From a checkpoint of a small transformer trained on Wikipedia: MLP 512 SwiGLU, 5163 steps.
Each number is 500 + 40 x the weight over its row's rms, rounded and kept within 0 to 999. Layers, rows and columns count from 0. Numbers have three digits each. The size before them is the row's rms in percent of the matrix's.

# layer 12 MLP up, 512x192, rms 0.196, rows 96-144, columns 0-95
102:440489489485500498526498531524560460522463514516496448580460492496489389498474546477481478533532485492479459522536511411503458477478507511424505511411520585503454462442424515515476530533491504502545514507533449448396586500531528490510532549526510542431464498495432515503443443571438480507
102:491481504514512450444480472501547489577455490486559502531419539515502479472525498561548533449428542511557420459481557500481544491527598545511507466500509504571548513502429551542532511499445498438479532475495528551472451488454440491553512416452528511500504483505538490527551518525559490523
105:540588477457445519466531497506473443469512547499497500443558470566551512464529495539433499422514511503524529506554503481519568452519456443431472531454554538465466448508473508466434576476519545501494464517520488537484492490462476568471444421529495492532524446468408481469510466459511571477
101:524528482535392523500528526532490477503457495481525538488524524459469504456556459472475452542503462543519416386441474556458499530499470516549540461532425518514512437538540545462511563511536527542613480461481542466504488523498529459514495541490530460493434439487501543592446489489462471498
105:494396482477497492435498557507505465503497466464496502564543515493460508475600514492496478463489464400480505502500545449482451484484509411565492499497493474450449458515455558514480375517428452552511526544509466491551422539436508503466476476498454524463484483448517474507514553557498506473
096:503511474517405477531554476552528468601512517456504543523486403423539505496522507510586464507556519486528476523553491576503547442440516506550537500461521546483479551449520502479442431388491424492463480538515519567482475546512482487471461455443512503476476494492572514543564491525552533488
107:561504457502600522522491495480555558441599535536561478495533499409487522541519508504542499502470518523499526565495469476489606548516525450423490482448487511519505464423545529486426542540571428467517545457530480464458549525493498473506459530541531510529564521529514475544532457466484483461
102:566516535542487453570463457532483551476525488501539495425473490543470478549462542510456508553437515478498446485566474455497513535511470505504527444518539498549542507470523456545482525503472489462438433488521494478476465506509501623537473516465597534506480522517447478543511540442532442584
106:597486511478515376428523453524478559497443491499572465520461445505491482542469541459500525490468486462402512564496564562565449518493510574477470468525574490501455504521480427448459496428420583482551572483483505495504515458484531485504514535540480526507546545501517553490478555508504509497
094:452423459501490415510445504571482525489487521604464517466498547429457523473506461539524504492498470477512469475494553497554530497498542473459496476498524535546460495506492480500409451501455538495486476529536508501574529500500478537531510511460545519426537481505535469478562464471467482516
099:454557473512445503463504552497469472469525497480450496465469487465498419547489415486526498563546415474469496553525502563519558505496479512531503531557498467555554441533473462452456505464556487552492524552546564552525454445436477569536529535449525534474509413542473491568464514452524523411
101:510482521511496483608464407492475493444515523466500472497452443447536469459526478490473472493487537459549523454508484540493454496500526452576476477437448487438544507492514557483494540502518497569502487461423453489530558481528486487506513482467485496548466524449435474479512501534450523478
103:547493503512473468513460480492560479512506495456595558503424594487498490557458536495501472492479521508604529505571489454505500546516528493512465530498579441527411487496480473576465461493496544483468526502543478540516500555534517515531503505511517592488459471548578486533566496553499472540
093:463469455529535504579451504476473408503502534509561500498500514494519548488446497485545523493495527488577618504482583480528458418439541477555559494491563436540469415398463484491507510503513478562484450514532509464476422501577484523496553501501459490485511495487486496533431460496543458443
099:516531593515477539481505537565557502491511504525477477470552459509423553430533457512494466504487553507491526459486603538489470561522529506563444470520430545515495490465487506567490525504506476427467465469526557455484628504471470514553477485536525527493498487491536583542455497462497520511
104:488505524412515478503521443508497486479524502434503471529560476508617491417434595522486445490545591501435468495456454440567540428466506478527465520490501472450470543497477512584424507440528454456503509548431537454489532399432518483516492496414471510490460594448487540447403497524479528484
098:467502495500508546527478478581485468589459518481513503490529576522504460519538534566517398496493496579507491450492472445464457490518464456481471446518606450464511480502590574489481480358548485551451478532430511562537533517537540537538469489542574504514466492553476525529464533534539486442
096:456481501445408517495481553466495609498491519482515439478501468527510534456452465508458470527511461557515526522504580489452510520556542557477469557477517399516514503507466489478537493531509486506538495457487493496528464560457484451533565456553486483518497453478522435431499575390526463532
099:468477477450491539583509444493494454519472530550597568484497549541478535519495549493501508442513499527551491493517508461477423532465494538558467493520526516502520468478467408468538543510484524439551541491531476511526399475565500471462448488572565530483529521505529521419506536446517508562
098:448494514516549474550469472468425501488541465519506467491467466513511492476525512579550478470462567433499557562495462525502492495538507459499468504500520485533566443584434488557487563537515466475477512445547440526524518512546450499487558479469443537520492486451518496540527453494463584469
100:478518505437490552553479491462507512502503547473493453447534457487580590531552480529519499477493430487474506427477539554538467453522455556544461502510541553515471486457531482430503501528496547502459506537471527426480507470508529482526479489500518445555454483469490537510432589483491489474
098:415500505546540468508473451504451475430502469521393482500504433490408584433445476533511486443490456475538525537511546541533534524476472552494496477495597464493483586503469457518531420521557467522442448475500508475487443542539476462479467491601512497470516557462499481500464501451490546393
096:443565503433482498538506553536535484524468499462516486462562479505512518522538439447562547409601516526458487596515463429494493484453490502522398562474527511428493529498479480494524547509483501511526435535531499504505406510537486556486455484495543496467456578502425545530553435436471481515
099:533478540476477533479496544531465490448504528433453542516468437504415520433512477499456588616530510509571425462562450497407587488515457540432506454518491483420513452492468533527576470489515533476524486569504471394495544505496540515527515463494442529474428422451533498486477518527485504492
105:597488512512512493479515532504498470450564535483487544571482498560503515474477450459485565473548455540485434495494456516507475499499528510576526514432524471481464518504473477598474482500512514490609446562501546487452564476472515514486589539417523548496534560587499541446512448497501472516
105:488553579507487519516557516571498488474471502547438487502446542503456506507491535455429529527566553628464551459514576467520540512514466552508510462522525476640540519461471511554507485558537554456443431527536579500430542517476512468504500538429634470511577543584451478479545497514486502464
102:543480434500467514466470512427456493540554501519513375490552475459509512494457501486461570475494541510449465588510485472555549495469511521562437480553523434487531510447521478500493480527520448499529484447522393433532479482457455547533511495571485514501541557484480473517490508497528523486
102:577479499552435514465469446576462484536483476572559542458485561511473494464505437498513514488493475494550529486506463540476493512524457536433503469543507516469547474523500500448478552512533531546503544515518567489499476508413511473616496526556478488489441502463511400501518558504451485498
098:438401471448491559511473541461509473464521564534475440453514505525473541551599493496512529458466550430525463526519528476469536534506546479437534529426518496543498487458503504576478509477542482581533458598505574461500514466498494502505591479502485482502461485478544502473539456500488491495
103:471427454501549531441482514561457458487462502418478505557539459499478439487519556471524476462542620468541484532542445512486500469531456479486526515505526562542399494451515443581501537470452499484477547482518422506438491504460478522451489481453452546481587609537547530548461547491492557500
104:512469404527452447522533524503495406585490562515457522561553537488558492519480537528489459559548483474486532474504485525526526387443473452564415465527565526489443450527470547436471405506472528500484499499484461469474486506505563553542498537530479488491546491434519500488460496527493511543
108:524559486550465529436420460525510580506508549531472521492507507511489453534501488406500607533423477522482515423506466560495485495431540538488503450552450494456482548512496554467523553450464469481560500465507505454517453541546351471527413523531528481471494490429556518536452440489460551491
099:557465530483515553478434489515485466472460501530539491480536460564510497578533474462476485558529517557520424533542512394497482501478503489497529491469465487518454470461584482573514502539545430471454505549518504537451466506559561445443613503537549550495525448519514480498453496531487529458
098:466594495465465479533521525522528464543513458551465484488505455429545464489534499495487500483516442482490488413440469445447430515492436465519460511492519446490505507502472509536553456503469495456547445514451534530506608554489489545480508435529500610409518507478533552562499455513439526515
095:481438499537454485504478473488472551511508519512433487524488496474469544485483538522461504447514580502519468576431526457540520501475521533518521522500430454499522482465411538440491490474532487486541567464472481513475528446475493454534476543522433418484474485525543533457456456472488422551
101:493512563481520546534411502486508421519502488583539482435544516447458537517525549468551520533526422493494475516479484479475424485543490475575503506519594591508472497455511475530486480496461489438455562477531416580515505515527505510465492520539552474525540511540458492491460515539500482518
097:401418501472556547549505508518456537511475471483572452559468560549491540438496473544456425481518547499555517530462508492554451516522475463548509553475520433456474456431562483512471467472447495517435494528443513471481508556489519461503446543507510458534494517473455539455445437490461491542
094:444438561447452488564560487428501498479533498517485512504508487490524488445426511514553515547459520593497556532477498481478595505534480547562503562399517499599451522532522490507471472506469561555473495483501525505512442499455478411510541476531509561467516524529546509508501455476453497528
098:526452511497499429483496449512516448548481480476532503481475460457494532489480488521484489502540464525450423488518564544496482476469406486480585489504502520474550496474507532484462526488527520554599541562499446559524448516502485524490580454514495459500554524560530547465510521494441520463
103:474491505438514530505480474505506519423514485527549508521505478486455456402457464478566491531492515547467476495453484559414529534473483458440517523494498625470547549541474528437570486431504507440412464557514505411510493550510531451523453524433568498508506511521481523563513510524513539506
103:474506536491518521472423593512495550462417579506495434511583484459525627565468539501491474570507557480471548579447467557514527500525488494511496532511522518494512528508494475530550517455487532442467492442506547532530500518413522492507444530533503489504489477471473574529467509512552538464
104:551460471462464548470525504497469434539509509534452547534479436528479477489584538482500538527517579531538475484570473478488519558473504489502552421503498464484483426469558552489528453521543486531486580562494491389498465559539538458417584420549501497474499448494516484535452514472504548514
102:518492485508483528514507521433538411531509583441513581551508487461503500491479510571522537516501485584473515540523466486582472496460408556442541421541543513480498597485473519519506567562439434495445488493506448438487530504451515552473559440544461513513564460538445453515464528586487480460
099:495502529497505480506551469453513546519487488575509530454414476537447531537546532535554539522484507507534510478498504529463492481516546501470480531481573471509533502552517524504492525544434466522505520560434518423385559505551578438533489418515528510484514462405503488494535470572437556514
102:547556570442493415520443526488528462493570542562451516551522532495521474498470508454491540518485498537500505523480432571553451499534469425548526419487504490477549545494556517516555480440479432493490464557486532582551434495451537482554490476480535528567474571530542415480535521561498475530
105:500475450463501470464476586562587488506457468489432473487508421521415501516565469501554522472517475433462573477523529494520505481496513484450492508531533449473427529486460463510480491518473506479540454523480496392527454484517490502502553485565407429530470497501437522538530525506509439503
100:486522499509463460476493465517553502528577511524553501537429439473493490528556505521585492439451503464564501490561506469470529513471473481538499510505521482491535501485499547502497565494463507509448436524485422494492417474460498509441535463512470487472422477466535520531515501435489477494
091:517447493567510454524494554519453528540542520409519514500531444529510477533421502553550473532486530510557540505489502542478550470498503449473454543506517509540542567471491500497569459469464519556503438456540545511512529505452465490534524484522562483479453535491434448482458570472465500544
098:521454478482513476582567556511490526431479502495562474521468493543546486456485515532544449474471561453504434546527467539528517533441433485499444484450573427490487477445559506535471429549474512410549508538463513474531492486472531502493515495519521501523537500468562471512522441468437509503
# layer 12 MLP down (transposed), 512x192, rms 0.186, rows 96-143, columns 0-95
103:510516441454502513451471511527494512475444550456463445486518445470481550515557489513546490437481473530591487488523520560531519500442453453543537554528520504559567496470582490517532489485468491536477505342568546505501438504465517510493436454479511450562483523549541546494575464507563501489
101:503471446444509498489511538518491588554417471485469511527464496483472430498469518473516504474537458457498447452458521406472498443476453541484508540470437444502410492528498488541472503522566483548420517463511539526436476501505516545491486520482511514451453498477515588524496533517424530499
092:530537477492446446536463410534535496515529535489418474522452481489444560562509476476494456527507442496485477502497524523483484478529440514538544473477450451465453506562524450487564409544503588515560579436501511514563576506519548513539570508492510527530535487465456510531488512563518518524
099:504502448545549574501494440509491475525523509516566448456469443546477493471483506455469550453467532461510501520466524531522506527510502533495519520523444514508450552492438561488531551538489489517500451473516519460443486500511488500516520567433495539539525464538509511514491468548434489486
101:546528616454550564515520477538554546480453536468446533558493484538446507553484455551501451481471488481472547467474445482524455394492490548484502493532526537587483510550460529470506503501503438520483487548546513477454407553546502464532537521493533474550529434443521471528492487487489487470
101:503561593558563519458552572472511476511414453492536520576512500540526568486500518570460543460497507492474467495489509513495496455535485501504526457508464474442565485567534476453483520562489516503524528519496459462484564420528422471560571490501408492509518477564468537493493537522501557575
102:471539432451485583466411538485519448484578483524495465423490486601515487539525427478494480500558539483461497477541493556487458461511448417564550580486477466490571442497477506495431528470522471521464532486475473510473528510469483497540453558520560523501586467565451472510505501550573521500
101:516549545521495503464521482494562476539488522494506479462596513499442476439488401441467493520501468534485548521487495512584533538498494505509495522501569499486461617483589521536502502507547462529543503481447464498544451534485482478483550555510531442446521574497505463558469475484519522545
101:508470508535515554460549466483473483467403515400562480532482503541559510403530569531483539522563478529469497533499533569573499543453498566557443480489591549452483572527507531529504528439491502481463480530482512528420572570565447489523486520543481549438528464493553492511519576521491550518
094:527419531452620560521532479503573454562581491475437467484501530591458566515496539503453519541458497547537500516552560582462542564482450505489497523525542420558551494494469480437476463550474518507495500496501459449533464498479509478533517461525571464434483443459440474453481540494516482464
104:575499519481453500502495458525448460507547496478475474531433520522542521521532490492512557488431537547514470483478519468472495557521485487484469442540430519500406481533544522495507487545552536364427476474534481419483523488435544499522415517524498456518541526494475467437482507558464498553
102:501508493520526536485495554422553517596490541519508518529516470501568464466507522535562452545526506432473453489486473498563473578489532519475513437525481495553517479443479435480455512429437511474454492531444477377485493476519524476488506538498474499493564471531512553435558514489530495504
100:489497529500493465503530475531512474502486547524537572452460500518545484512478535491530525505518509485434518512520524431518575506464528454560495508529459548499529444446558502498493528556408462515490421430496445527420473456491514470542452517573451491495442593530514458524537522443502472501
100:489556463500509531502499496489512545543516416488479518518541506506478497517519525472432498533474537505541545523541449457558434500516503486549515563507505541453481511439554584395437472531543479514515472546517509492498457505518529473487550466511491508440496518532523456519511471460512521446
095:510481515532526533491453547456439494561506518494452423486462534504580487538535504500509503490538419524510529433479406422475473553519573453474502463515483476466480519448478545531479449441607502526450528495445469476480535515470546463460523494531468519495523508532466497402494491562475495424
104:501481440505517478525519539517518489436486474507483551510465426478478518545504474458592482496448504516491588539557533500527478469474465517598432483492498509564512519516500501547514583482521507521483467460555516401477545473473431546507524527463512489566586554522537518488469494522507439493
101:518536599458534475579501478536527529481446497509501510472481530540515495530498504529453482495505473514533625525535509510507528513520509532497548494429481455472494460496470525471575469521454545470494510460547454473526495533509402442484411460565601562449513492448566464556535554494506499461
098:495449476531471485533429482487493492544449537496428544489494514485461500513528513558543518522462439497531604489430544501497530501515492550518550413475467539582434519477495529500492553511471468509501541457583478474529472550511497539450485488499521503500471455447513476524460498564544583529
099:508475544484432541529520464521470507532499508437457503489531494489456397516470443563531542490429493493511468523440493518546447500464452495459535446518522523539498515487508560523498448537510587459495499489627528498513380552501551446521525557486448492542451459583479507468508496541573477442
097:520480478471439481505541469483564549530546435454451467530492457434537483544474491524513467498462538515480428490399527479449461498501581547498450482432467469501514554478488501505459576520511492561494464489490506464449439461480506456522487489544545502551475502539536522519477469532518411592
102:462538542530552505544490509527468550551507536430503523498568517464517583577551456548451495570541460473530436581530442491528477484453531512480481429496503458525524486445434367507504447479503576478502473560477503506509543484480507481554486570448545471483456543474478558474477454538505442513
095:551506525498520513479529511536556469503500477533506466441482538479502493504528505548522507537509474450577483467526523518502509516506531450520447498531466416447518476480455460512487560406573432425488437591513488474544575503512495548511529494475578561525532532489449427490493475399537498547
103:449540544533515502499483494510436525521493449501492500484571499607476495499478538528546428461457490440506435479434561521505514524521529434510487453505524509485534440497457477466508434433482426521519463470579465554494546506441470543476531519525487464594527486528522465499528537542470516556
104:478528472513610482559507553413497483526524478460474537435417483529530504517507496464497517438485469503493584506557519500488510528462489477506404608540550461433533449511450490473503507533516508426498439567479506440532487565469515488481499533541501548459462469525463591515499509441495490534
098:449495513558488512498542510520456548518458492540501523532512384547545543479429542528461420450490514490461500462461490468510500485463508388581538541544457526513467525511466517491481505466511513590516528557495546503452476489534467521521438456470551494531510416532515483448504446533551437523
098:564488456520521553538515460515555455570490513507495506422496602574594480530531482583515459435593494548501551481421451504542486532520547498465471508468549455571540481482506450464504480496480525451481539426480523503486497484515486481473504413499523442522463439472492465578501496512533470520
102:439467527369614509518443550430474522484425481437443448477433568552480497504561502530477525462498450482498531480521483457521500421515480448481533501531515480514506501497496511415540479522508493478476513425521567533488537552494508526531588423468525566502460495497482550543536554566527545507
100:499465502537561561502500499436510525514492460486528493464492471438488487537497433437495498550428542555479512464495455470540413447478493436434549534475548448489457514389534503468488457552404524491475551484494504515530492452510505514530527482544541479521535406446486558479524527444485480496
096:472439434500459486493453508547480459503433530466459542509445552463490522427488489567613499457534523463555460553552528495480473494514534522497447510512457497523493549474497502548522540521495528436508466535526525518466487525534464480445463531492512432520474543454540517587521553484554550518
107:466491441460433522508525545514440517488502537564432455520492489463549500473542498422466480473508491597506506538529556450495517559461524508478508527458502512460518441432544503485511419591502505467441488498557500483438470490521508437499515454497511441481468560531492464494493513444580439447
098:514484453502494458494480548480401509577501484509578467478533481505540458544610515474518523572413514478435506562468555504517509504517486555526497464533541515465510453539517523514483566464490521432544456582472431488540461474528458456463554519478505431442574554523432478490478423444516390509
104:441457516498481480548517504571514465449526502558531468477534525536524577529492499504589550505485448526487393507525497517485500471497440564564538478459496512474508433560488558422555542461489436526482463530556495534545460528451510555538526463501521467559464519529477464454522503583516509532
102:481505382519525498487424462503530560525473499534516529477444499502480552474530573518491451515493476485454398493510465492386507502524495511474513558473559536478485503516517466498517519477459478497448463493487550551507495479552471522542519555575490489509496396505527490409493488482463481529
102:507526583427516497451522615515509500425460479468531480452475518457455459514466436425557476549571539525512490510438456562417475478535496552569546495461485581493472599465555490531487494580517496507483503532518555561531447451539476461495494508487500501511552531491553545542527472509532480482
098:521519485523469529488503500528493555460535508507464501526480508460447461576530457509534465395576516495529442473533486462521509497588545510588411446537519482534540475439482448504489536539518521480470502533516473507504474510510580542549495454504560500545501512547562523482460528442500465438
099:488488517584459442488494437477491524502437454511480469524520509532529512486566542560461536524458514567495471539483502424522543440456522514491495506553393464529471497560514510532574544492444487453465494553476474499506450539462460477535439426517550475445454426494514491469504499428490514495
101:494511547510501506528492517513462474515494528539535533551544433481456520474465525484500481498531420520572503433541469443452460510492489441449517557430549474463527441525441532476542502542393459461525524565497499533438466544523501486538535481445418449438468457508467558515488633498522581450
103:569530471500548548602541568502506497470531531564493465462506469507458534469458441478507488516442548523558470512450445501499511594576492492544466503442488512559471506454508536546461515470497535571501514481479539463525567494542515603421433531524511517444455506502616448491503501480529472466
103:508458536540462510512457409570565598554517444440514505557516506472486500512501477469464449470563510515468453536510453554499483550506501541459512511487539525506536476488491463502543457514515492521426485567439454477505515505492518505543506599512457507551572492498562489476515461501493511462
097:475513483558472450520530353480559485430541494492594493479401520531475538504479453425486560432518520452491454508497490522530509486531481485481482520544417448544574454548481502460548497557523509502459509463466513515461527527482564569426527479478459478522500480445531497462527429519530569456
108:518542610604460497567515519477522452488488474507502474528553463494485499527482503439486467503455470557522468581509554505475531584516416483455496462529411470478536475515534452527544505449511551446466527493543522468524503540504457515543503447529527508550549489522473506514446535450577470478
100:529569461451474440475516509478506524479510484437487539503442554447449500564486523432500533540457456485445470591519460555433505473576437495468470502445512441482469453456558484415470471444573565528489483566473518485554532500507503570542547501463546506486468518529511442453592463548514514474
101:371507534439520442487530442495476513531463473489532512503539514468490610482509573493463603452508495446469498565449487494490488478490532434530446550536522463532419466482504559502470580474538508567529531457471455573477436467442532486486500621419452450475447506457548503488504547491535500546
105:496464557514520543591503465527413470474538549494506504459500512514515519530482497481484517500505511508459539579516477502517477473510515526496559537517455491457463476519461448474510507430500538484482444493490473508544405565464436480511442495573471488481427544476511537490485465485511540394
099:433512529504529506485524511469539541581539482495517546465501460516504516472509477471434468523458519538540483467437449522560482495504553427563558457484510505540570480482499417537415531564493483510429471546489497455525501518478506429507505479491446571460492568525538583494546518539521446492
097:515401535471483504491544523563535516509505518459480433472524475431545483532543480525409551484525540480523427444490403486492539437527461545526541471432451547453457540541506602489543502528580548479419485508546448496525434465546468493561470529530520489432500450503473475480493526466460437418
102:587461536517461556517553551482494538539579516532526553551469525488437477491519442521466415469523444500500452466472524464522463447498476538520569540523436530507516536509526468484504493533495531509490476591471492464560557415461572542510554528552546468520485512524547505487520480450520406466
095:509475542485510477455502429516478492537489541588434496468550460460527471451435486454462491545468434513502553521513521498471534567475590458492507495539479500506617469512471541487513524579515447479479532488553528482438510522495495537517423550558502561491558407518544515472570440472495523465
# layer 12 MLP gate, 512x192, rms 0.188, rows 97-144, columns 0-95
099:511524498461480565453591456497466523482415471501490517490518515483470499514547514476428492533506533487463526516498435510491487500535536505463415518478563545487507522493518485536506578508530438486450496537532518508449397506451540558370514512495575489516518434501517518493538458507502474534
107:512489496501461574525530479507469585488502500527488495457562518487482514409504439455467472514495475469543469400445494465538551476448450501468493492538444455417560457406413480469506527490523511483490482502494459454468540444593570426526527440433528478526462419477452519480483554533544514530
099:501441445394472525505606514537509504494488529471495498483518519535561537461510521479565447506504544494520465541495534574547527539464527470443424464510516461581517452500531549514499441485498418493482569609474454495511453500497503477493468538573554550477458534471492515528462497457409542534
102:525518430471455505520485497436548524499460525530471387543515536538463535509454571453447491469549487430491543421488484613458506453494451472474548424519492484431475497517509524493537483441414467544494540571452497470502435503494451528420511460558475531464465502473504501523508570438559472510
100:487526520478497502520469462487538515533535555587466547526549528555500478455494490487497543555541486487466468495544517554404513530515488534551442545465464500464515459453512544478522482526480610420500495456492526582483543422451510554524505512464547489470446498445550501419499549541461478538
099:434475481488525499557563547506477476468537502402542477480493502571448508526490560495515473544545559464405480463434480551505475453520509479470583462460531497541496519514525528549503403477453518537550456514478506514464472595439513489540510517543521511431546420519470495563538554560521446499
105:498523497489481512423529451446516490451502439482508431518449476543500477497571528516500503463462486510507450469498487520560492440469493490466564474476499411526454408474581459563559437534449510500427558541456550473443536496464494427512463485449527551518495458500413513538547540519469482464
100:461491420456508518457480518470558560416593547482508499516460498496517516572493465583509510515510481484526521519508461481483493504577470496465546520413531490520451459476540515542511416548454452422534452598507505549531440492454523465474435479472551493459412489527498532531497507531496516555
091:407505575491484423445444480528501461550436484510505538541492433444458487552532517551491505536546446496518468526448511566512482465496497498537414500524493518480502419464509612482489458488421458499530530514484493537487568481489511518398460450499543487559497463477522504546514444544512503518
102:392501490476491457505522448474551602503474488558486495510508515556400607525519468540510473531510521540518542524526489510492524548487520546512467479402475484502541487487514449571511529550502511520503469474493446486451453470552528520498591499540458516513521468493467516524555460510468525470
091:545500545529477481513439439512481466497444524578499484498511524459471530476526504488597514503460483473480547401497544551503487498490584465534565443522425498444463479462556484517422506413498521562475536441431496512579553535470467542486493575449511470469496456479448542538458518510464576479
098:518521405490492542515566493540569503511534492466514481482485438535523552517480463506448488481498496447505510519517584474553493417519505486530540506466574475570428469472545468485481536493516504464497532424490472546509530461515520494536554524504454480503504489509529481508489377437489483454
093:488512466480486524514480482500552508489515503496437499494537520461511504494568508508534506505444494492457496492513469438506498507525530471481494403511512481512463505531486506477516568509516424499519493517487445493467575544399553592552409532553547445496485446539460479449477390495549506504
099:474479497479516496512476506441529485530545529534526473532543511478543432473529520525481436452539460457540487501437524526474496492482492481448506497461474464439536531462516524528432508505568502453487549476521531507602478537473524532512497452533514580442511472527458519452615515550439496480
108:496481434456513484510454488485488467526459508541464525534509462528482433518460516580508609500470492511518483524474495515514477517554455486537502487477474533385459512468539513485503533481529604519500466523523487594516541461563470491491488468566519457483524496488516494565514469518558488481
102:461581596476519553537604471489524485550428512584505473462548455537497477574503517455544482508461461422502536502540556509443423539487567502492526522467451502518559473473502446589480471421477540442534594552435457493475541489496483506552563429431542505500486432474558504502490504537424510513
099:566493461517473545450514505440520457471457488524528402467478480510512470602474523544522531432499485530538553490463537543521529442506513527421463541494464507491448453434525519479492430474510540520514526514486440522541385458436490544525510619470504486490479552480451478471529455464533547482
096:427465477465498526479551528525535423498505500565475528502482533494517479534484589490598493470503494472475480475565493523536504578479477502533496495496546409523448497500505491541563545514563481477496513400503527555494558475533498463555583538529493501480490524558489556513476527475525496498
097:428514541479455508575538482452563508527504532473483485486524475508431480537501427504480480458544467487528473474556469509484574446470534475375545496456547441481550512523426482561576514521529509496477519535499479515530438500512507520393574492523553522457460474514550490493454475548526422565
100:513511534393489513513479421513480530439548452522487499477472489463581496462517536458535581456541512509441490448507475480516379503534471523481493490527529532490486527492522476453510509530538514453489549469433513449449542449468458460541552503489485512557486483489466478556469504483537523448
097:492473524475483524451492476441466502519526518474469474516438501543540485522566511452495483487490490550407531535527497542494534550517535515510609490467498465503475471559583404560527438461469458509531440433540476509479494581470546537492507513473511548480510479513450543482496557503556504532
102:504473514476531522539497597509453438407509466472512503503588532495527437535512517466555472515481456501481510530511491483528506428519488468499509470552458510517496532548529551548461455508546508494500486439478506533518578430489486526432470495505541538535502500472460447545554456519567483567
100:532534501473528463516478504509562539505469442521452561510409513423525541445529482548522558532490470513433492495540514499511571467523480445457535510628531512389520515454490532486552495496462470541545513506569490522466476488462482498516457513508547486414496589498503504427450520485474458459
102:502504505470477520483468448471465514522566528454444472504506481443529545534501485537542522455508549573453531517440450504449533487548529498416510535514496461489548458481511546490509574447499495506458447514458505476519479461516478500558431505541459567548476436510443458446479512573556517531
104:408534499537488501474549548463529511518506502478545495497510554509475455525462528522540505483422418501506531506607461482541568508525515495480478530414493484431466402493480474481487513505489504440514504556492509470526517439534470515514447487492469509482566515462481536485516487561504461498
100:528443446465505512530487499509526516558484459497552547523498474506591481475558522443512454514461477475515514464415468434536460506570468629483483555475490495562472456490511491586423437578475507514554499527484478532510538452503528531535542495535521515482468423440553600476475489535440482509
099:481470442452513513522447501467625522465526548506536533504590518470496519595523524494523540507500476542595507518559487424418508533546540451446525545480504511512451502507478520548539499505437491541478503444443571492502481465506541520466558479506460577565510441527488565517499472438480534516
096:547539440433496490495487505504463554481467503540527549533416461530462514513445489485459469502482609423499493471553514541478419436552436487491552494437482549518504498503468464525523515481455477537535502538537527517536432529453527574488581510485521509504460572443627439548521541529517488524
104:532581572513506465548526461426550507473478519460483467513487536471561524485451426508532503437502474475471600473478469496508550558520560512534519512479492530423453485549527536502599537503527453490524503519413557533455523525498507424501485527535516564487484410511491505415480529466475406445
096:512503545475474559530461461482538495434486451496566547503418525560446531450501512476510536520481443470511473526465473477463480587553530557433469574485522493491538511416525474608499487554549500531546485516447495435531484441509521523496518489460516485534508478487615525491536475498496448564
106:506513551455420473475484521528506472444485479548498447552564475552555487525512544452494432414459522521462514491547600485536513443547500549490384525444447509458485483501497540507497495478547577406392522491529490466487516541485588495483470499463482484552471521493495519517526470483449548487
100:447499461463501487491520566489512515515516504507516504420429495539466522529427490499478507493529488443458580531511485511491531468519515535480515497516513496382577595562472560496490438519450482478506464456504530495508566462489419531521505476468462554467453518475452488400575509505491497507
102:453488486458484469462476488535584492525459435498466477454490565474468540442514467446512536508538553528487510529554492467550514435561531557523465546429460533545498484481463449477371454450503500441567519525515509441542451484455447501512431483508532506555479431460487498472417464527504512496
096:461453428501521561588509527605495508413502505434477461513570497482532566513545537515475509538537538511530507474550460460453553530492508483530502425547538551483489427443455536520439523437511519507458510518481500598514449539436508562524569466545556467449495548543483497551494524459427521438
103:460500566475535598522567511543508564512484511475512462573487535489484425499526476509551512524502508533574492417563539455491478450502510440456497457431430519513442437503481526556534533526580518477518503542477503462483528503473473524522417509476438446553516516502487505511418479518498550469
097:447455482512538441516465434486546540458462529510552544559494469482446497529476532565418581456451499562563537545544477448531426476506517453530528506457528547465520516472457466525558499465549411431516530530476536546508475454482477490416583529517493475524472533453428443483455466493465544502
098:511549456460538470443474516569502468462480479359495524486518547512459467465533576405502517491454489591486439477575477499504542525468545459466527466522523457533534558523514452487502538518472528526463457526446528422532581498526515514511536471517593461519504568492486488527546530511469547498
097:513455521431493526476520458522500505526489470463509508537544492491541522477499602549528463536495456489568522505530524539500515451505545495471550551513493402560521514448546503456415392470511464535565479480452576478523591494494549509536530490494481547547495479498485486524470490556515507472
100:546512538498447500533474508375485529494478464488543520493430511525476466469527544451492502476431552384480375526501430474519519441549563508466493487484495505564444544475531452521514526425527485508509453525482520481558477476524490533451469489562519498493478496496486470493473517423508499466
101:486511608481486586524490478496432454482439520559474448546510559465531481506500501462460501481501449427514560502566469482503491447445499443517502485598511466513549563558546549551589503498488575524491530435454393511530515492525568496491504468470509538557585480504446484581453549479581509460
102:498533526478551552454506459512473449508482538525491485501569465539522531488486409493520490440456480514486433533517498585486460464493553515522471612519447482486497489521469509447450518496482550422538456479457458552470483511461531431490434539514521487543486573526521530578451433473444492481
103:445448446517481525495527528426409534508518483538502457504489457538488491565531465453478544482496410520462510454522635522490541523436536526457452543565498498517483568432577437535470466543509577510481513511477450494453560571508540470595496533507539485501496473502539539464524478402456522453
100:500528522448485525529470497500513430472476497421444406503573508453512482525517455457433520468470489460449537443466479505507524495538482467501481493511479466550460420466550511464565524417481484511517507447500523517485608489490436470526441530505524436520441521511483449525527467488450552526
101:477492566481473518566450479426564489465563550506464483574410447512524518495513500439488497447490427512506603495550487543535466464470581483464573447478553478466565510581485547468456532511466405483558461495503511531486467534487488509479488478479469570571478509477477397484459539509466509625
108:523508444537523537523535565471597484523479481519562568522523430574555433474513529537508456522476423496574531467479528502526500453531529505467450543483459473454495456471519521420523569468515570450472479527524427490478557511476453561455481550471512514584539490519529526505530522462483534610
105:490467481478508577420506533547509476492576454525447553478495503471480492589475463484512551469518528528497508489519560496490508497452488492490517451477499473431474442506463493466529478468573496471521454505468441497511537463457491531504508501474484496486469485507438563495526519518464522542
095:564472515433538409476499535488454464515469462480514504478522519448516486485405491562511508492463511475543520491549555540492498505489534500540566478430566543526561494555456505545594492548481507520465476536550523513551458555449423476490472504469503452501506573486431439563451526498467505448
100:478462484500505476487573482452576477579484522526516506490529468519450547502599536486461559539515541493521569475533531510510494453537485491475429569592531513475486530504436479477514514516507550453502513529553452362573493571477477494524445455507485482532539541455525538534556480432423448511